Weights of a small transformer language model.
Size: 16 layers, width 512, 8 heads of 64, MLP 1344 SwiGLU, vocabulary 50257, 101M parameters.
Architecture: RMSNorm before each block, rotary positions, no biases in attention or MLP, untied embeddings.
Training: 605M tokens, 9224 steps.
Each number is 128 + 32 x the weight over its row's rms, rounded and kept within 0 to 255. Layers, rows and columns count from 0. The size above them is the row's rms in percent of the matrix's.

# layer 5 attention output, 512x512, rms 0.0338, rows 467-511, columns 128-191
size [100 104  96 102 104  99  92 100  90  97 101  93  91  94 157  86  95 102 110  88 104 105  91 108  92  95  99 108 112 114  82  99  91 104 101 109 111  99 100 110  95 104  98  96  85]
[[126 117 142 122 125 198 113 121  75 155 194 110  64 146  83 133 151 181 159 134  68 152 141 129 169  47 100 181  58 140 117 111 132 134 141 109 114 127 163 110 121 108 126  97 109  94 139 116  96  98 162 133 166  91 105 126 189  83 160 115 122 135 153 184]
 [129 109 150  90 118 140 121 111 136  85  61  93 106 152 153 105 125 135 142 132 147 175  87 127 107 143 180 129  84 106 152 180 148 142 142 137 182 113 159 122 114 132 102 116 100 130 137 163 135 129 129 156  89  99 173  65  81 151 125 146 121 134 178  70]
 [130 118 118  77 147 164 147 196 100 152 149 126 104 127 107  65 150 115  80 124 168 165 169 130  58  81  95 225 134 125 181  47 117 148  72 150 118 194 179  88 135  98 152  73  95  93 121 109 118 125 120 129 172 111  96  87 146 107 158 146  80  77 119 128]
 [172 130 105 162 116 111 166 103 125 139  44 102 122 119 145 133 146 138 149  48  93 130 137 192  99 105  95 154  81 189  86 130  92 110 150 115 108 132 135 156 167 157 128  81 116 114  96 107 110 100 106 144 128 105 119 159 113 158 106 117 155 219 106 136]
 [125 122 122 181 138 137 106 131 120 148  96 167  82 113 136 145 114 122 154 137 126  98 112 111 189 128 224  59 114 110  78 150 127 114  65 127 105  74  95 133 155 172  91 100 179 148 105  87 150 118 117 135  99  98 162  98 128 133 152 116 154  73 109 172]
 [110 111  88 187 120 103 147 146 110 161  93 125 157 209 107 128 190  65 107 134 142 113 109  78 141 173 152  39 118 138 110 116 134 139 172 126 157 140 106 121 145 146 149  95  87 176  98 142 158 157 121 121 147 124  97 125 119 167 129 189  88 131 137  78]
 [107 120 137 114  93 154 174 148  52 124  72 124 119 115  69 119  68 115 143 113 187 164 102 142 106 135  91 187  98 131 121 149  72 135  70 154 173 158 193 146 161  59 127 144 132 130 150 155  74 135 118 120 188 150 118 112 124 126 108 125 141  96  65 150]
 [114 120  94 119 215 165 129 133 133 149 135 114 123 117 122 170 181 103 138 146  65 182 170  81 111 172 157 169 141 192 121 134 150 161 194  92 151 161  44  83 160 127 144 174 131 143 172 152 123 124 112 109 109 129  85 114 129  84 151 165  96 102 179 123]
 [124 114  85 125 124 147 128 168 112 114  86  83 159 126 122 102 170  81  64 126 161 147 135 116 126 133 159 113 110 102  97 144 132 128 201 129 198 168 171  57 109 118 167 148 111 113 132 111 133 155 162 132  94  86 139 118 115 172 134 126  78 104 149 110]
 [103 178 105 122 193 131 130 167 118  96 143 143 130  80 150 123  86 107 117 115  98 124 127 110  94  85 126 133 113 129 100 123 125 111 109 145 157 133 108  75 161 132 149 144 148 126 107 142  95 114 122 124  90 126 127 127  69 122 157 151 143  56 131 159]
 [133 172  89 118 168 175 175 125 155 108 127 132 123  97 163 130 114 156 135 107 126 141 123 104 125 100 110 211 123 197 122 132 148 199 104 134 145 133 155 151 133 187 158 194 151 178 157 152 139 142 156 156 152 138 122  71 128 121  82 129  94 122 124  93]
 [ 91 133 157  72 149  71 173 154 125 154 177 114 107 139 101  90 150 121 133 135 167  66 133  93 124 112 128 133 173 126 101 131 106  79 130 120 119 158  94 169 161 140 119 140 164 146 162 100 126 137 135 153 106 137 177 120 156 106  96  84 105 123 133  80]
 [105 139  61 170 203 149 139 198 156 143 127 136 151 151 124 131 158 142  61 102 119 145 112 146 104 116 158 161 143 207 128 130  87 185 143 175 153 156 187 112 182 153 119 138  77 156 143 160 100 163 170 172 109 140 104  17 112  83 182 125  79 113 148 114]
 [110 134 143 163 157 115 148 102 113  70  87 161 155 118 164  93 115 121 109 152 131 104 148 103 106  99 119 154 175 126 121 117 128 132  95 131  95 152  89 135 164 151 114  94 117  97 164 133 117 169 139 145 136 143 127 124  78 121 159 106 136 121 120 109]
 [122  37 150 184  69  70  63  92  75  71 171 143 131 129 101 148  79 109 173 138 128 140 197 208 179 157 146 132 152  76  39 185 105 147 113 116 141  34 142 161 147  55 139  81 160 111 137 154  66  90  84 106  89 127 113 124 150 193  93 110 190  93 144  81]
 [125  68 161 109 153  92 119 151 187 174 148 135 130  94 109 132 106 161  96 108 127  37 149 201 106 121 185 111 129 115 143 207 100  57 112  84  85 120 117  96 107 109 122  94 109 103 128 116 188 107 146 136 115 161 164 199 137 123  93 120 153 141 171 121]
 [185 201 163  98 148 173 128 140  88 137  90 185  63 102 190 105 172 165  78 143 107 138 153  58  96 169 107 132 150 107 179  55 156 102  55  82 101 113 127 137 107 157 169 111 105 125  95 133 135 117 115 115 184 131  63 134 112 153 166 115 114 137 121 112]
 [ 93 102 124 150  76 157 174  91 119 143  86  97 127  87 116 152  77 140 201  88 129  92 120  97 192 105 174 116 133 175  61 122 110 140 159 148  32 127 125 177 124 118  82  66 169 141 133 108 108 113  51 130 141 156 179 130  63 150  95 132 168 137  62 152]
 [113 153 130 122 137 114  99 118 139 165 114 154 122 154 166 146 134 129 112  92 128  99 121 151 103  91 114 152  98 144 176 105 103 125  68 163 104 132 142 130 149 122 112 115 141 114 142 138 134 175 120 161  79 118 132 121 159 189  88  83 127  83 160 132]
 [138 131  85 136 111 137 202 118 147 166 123 112 134 182  43 172 107  53 117 155 114 102 209 108 184 113 212 147  37 132 149  78 140 150 117 176 122 148 128 125 143 186 133 112 134 138  74  88 166 130 103 139  86  98 117 148 170 127 115 135 168 124  55 155]
 [ 88 158  98 146  99  95 127 122 100  96 150 121 175 148 170 106 145 145 196  88  71  86 127 148 127  54 129 129 150  83 100  79  84  94 155 210  30 100 151 169 138 156 113  91 173 106 144  97  61 128  59 117 102 123 173 172 127  56 120  84 148 132  79 157]
 [114  96 154  92  87 108 134  76 129  75 113 129 100 138  72 128 145 139 135 121 135  99 116 133 164 158 176  94  97  73  95 165 111 161 122  90 132  94 130 150 192 122 116  92 107 145 173  90  93  84 103 134 113 124 149 134 195 134 120 123 132 157 114 206]
 [132 139  85 123 146 134 210 245 126 206  67 144 113 169 130  95 124 134   9 109 120 116 186  58  36  99 104 161 197 145 140 105 131 183 150  96 145 163  86 116 118 125 127 125  85 154  71 209 137 121 206 128 120 111  48 102 126  89 110 170 158 120 131  98]
 [156 191 117 133  83 158 196 149 101 127  89 103 103 145 126 116 126 130  91 119 110 156 154 167 114  88  86 196 129  75 103  71 108 201 146  96 141 141 182 118 162 155 116  70  49 152  96 203 114 135 127  59 132  94  80  92 174  78 133 125 156 193  43 128]
 [111 115 131 125 146 165 212 162 108 129 153 136 112 122 104 127  89 131 157  85  98 100 116 152 135 114 124 100  86 121 159 152 118 181 156  76 107 153 111 146 169  81 137 177 185 154 189 142 105  91 157 131  79 114 147 143 149 121 121 134  90 144 110 108]
 [132 108  90 121 114 140 119 141 132 114  88  75 171 159  38 143 166 123 126 112 148 177 158 126 128 149 137 152 115  84 108 119 107 121 128 101 134  80 136 152  96 138 188  79 141 121 124  62 125  98 125 114 127 133 159 155 111 133  79 147 123 110 118 153]
 [126  87 141 126  72  81 100  84 135 151  56 216 121 124 176 141 122 143 144 125 189  99 136  80 129 110 118 134 116 105 137 165 156 103 104 144 107 133  98 162  99 149 113 143 206 139 199 117 137  91  74 108 116 178 175 139 122 147  50  54 146 150 130 131]
 [118 174 149 110 142 141  73 163 137 140 118 138  81 133 128  93 129 133  98 125 137 114 123  96  53 125 158 162 160 107 176 102  97  91 114 157  94 187 148  76 132 112 122  71  62 136  85 136 137 105 142 117 126 149 152 115 165 148 161 114 125 146 119 132]
 [132 174 113 143 191 143 105  96 145  97 122 117 129 123 177  90  74  57 129 131 160 133  87 151 150 148 123 143 176 156 162 159 113 137  67 109 129 104 122  77 153 114 147 169 142 158 166 119 142 124 165 108 157 158 145 101 127 114 184 138  67  64 133  23]
 [ 89  79  87 113 119  72  91 111 161 185 156 108 129 132 145 129  93 141 142 113 116  67 121 203  96 135 128 171 160 143 112 158 123 186  74 123 166 119  83 121 123 143 157 139 134 101 159 110 107 160 127 102 148 148 155  45 175  97 113 110 187 113 125 147]
 [102 118 130 170 107 131 123 112 117 179 107  98 179 124 123 169 151 134 118 153 126 108 148 133 165 191 100 123 119 123  95 148 118 206 137  72 188  92 124 144 142 145 136 107 136  96 100 126 114  86 129 180 117  98 105  91 169 155  88 131 135 149 171  90]
 [127 120  99 117 145 154 125 157 115 106 107 153 138 207 115 116 138 102 103 128 116 147  98 125 105 136 131 123 118  99 122  74 148 167 128  86 177 118 223  68 185 124 118 128 127 191 128 147 128 123 152 126 109  91 132 137 141 114 147 142  82  89 161  79]
 [103 143 123 173 167  81 106 111 146 137 122 133 160  87 136 131 106 116 109  97 201 156 142 118 160 109 134 127 179 120 106 118 120  89  74 164 131 157 139 101 137 136  85 123 151 185 156 122 165 133  80 109  96 188 120 101  90  84 165 112 165  90 119 115]
 [160  93 151  97  82  89 105 125 131 126 145  99 173 103 148 103 151  93 157 154  96 119 185 118 126  63 189 159  99  89 110  78 113 152 164  55  84 124 128 165 153  98 113 169 156 108 151  95 137 176 140 192 115 126 140 150 128  68  72  99 194 126  86 129]
 [143 119 103 172 150 125  63 151 133 163 114  67 149 143 107 174 128 128  63 133 145 151 137 137  90 174 117 150 166 141  78 120  96 139  49  30 109 184  88  77 136 122 131 135  84 126 122 137 112  97 180 132 144 125 114 116 179 122 190 169  88 175 145  78]
 [110 192 155 145 121 141  70  92 104  70 108 192 117  76 112  80 101 138 179 116 107 138 157 135 141 135  97 163 136 123 115 155 123 114 124 113  99 127 122 156 121 128  71 116 141 175 101 104 114  59 116 173  92 127 151 122 102 148 110  40 140 125 125 116]
 [ 99 134 126 141  95 129 148 120 170 131 140 142 113 110 133 181 150 172 165 123 145  78 108 192 138 114 130  69  85 162 116 166  71 146 120 183  69 108 125 135 147 123 100  79 109  80 123 132 121 107 105  98 178 148 178 110 157 138 127 109 123 163  62 161]
 [221 133  92 197 111 176 112 147  47 110  88 166 121 118 124 132 147 110 112 175 102 111  99  92 151 156 145 125 130 115 198  73 145 146  99  81  55  91 140 121  81 131 116  78  94 177  81 171 120 136 126 118 153 109 116 181 194 144 183  94 120 169 105  77]
 [104 140 143 132 122  58 100 181 144 188 181 158 117 145 135  74  65 103  56 161 127 133 149  22  94 134 115 124 108  83 165 139 115 145 105 139 110 122 122 149 130 131  71  34 102 103 100 173  77 114 163 127 175 150 138  99 189 177 161  75 168  94 170 106]
 [100 143 102 126 106 126 131 125 152 126 141 165 103 113 136 113  70 113 151 132  81 113 108  86 153  63 123  95  85 151 160 137 153  94 105 131 112  65 139  71 128  95 158 166 168 126 139  97 154 112 162  97 176 151 139 166 113 162 103 114 119 136 127 111]
 [148 139 147 109 156 114 100 177 134 141 128 170 127  68 103 112 212 139 101 123 123 112 162 169  80 114  82 129 196 130 127  90 166 119 120  97 106 172 136 120 136 143 107 159  78 103  95 119 108 172 174 120 137 150 105 182 159 119 170  97 115 133 141 104]
 [126 162 122 119 198 153  78 119 120 154 147  93 103  95 189 172 121 110 125 127 129 121 155 112 136 131  93 126  87 101 144 136 111 139  88  71 109  98 111 119 121 153 169 163 166 139 163 139 178 154 123 144 206 102  79 109  81 136 121 130 105 117 128  64]
 [174 138 132 147 178 161 160 170 129 101 110 116 104 162 181 158  96 134  83  80 170 153  81 162 108 122  78 150 122 106 176 113 155 161 123 197 158 184 154  89 138 131 130 150  82 167 101 211 147 156 208 184  72  88 136 153 149 149 128 137  96 162  68 122]
 [ 72 156 106 132 130 107 102 125 115 104 157 202 118 150 163  93 109  95 132 172 140 162 138 147 138  75  81 129 228 141 142 120 167 113 129 132 130 128 143  93  98 132 117 200 123  93 192 134 110 150 171 109 161 124 173 135 131 138 150  84 105 129 117 117]
 [131 209 139  56 146 158 137 135  97 139 147  88 140 125 171 109 171 155 114 114 163 103 114 188 133 140 117 166 114 140  92  86 125 144 135 104 115 106  95 155  92 152 132 159 140 115 100 150 116 138 152 132 139 133 141 110 132 110 106 160 156  87 125 102]]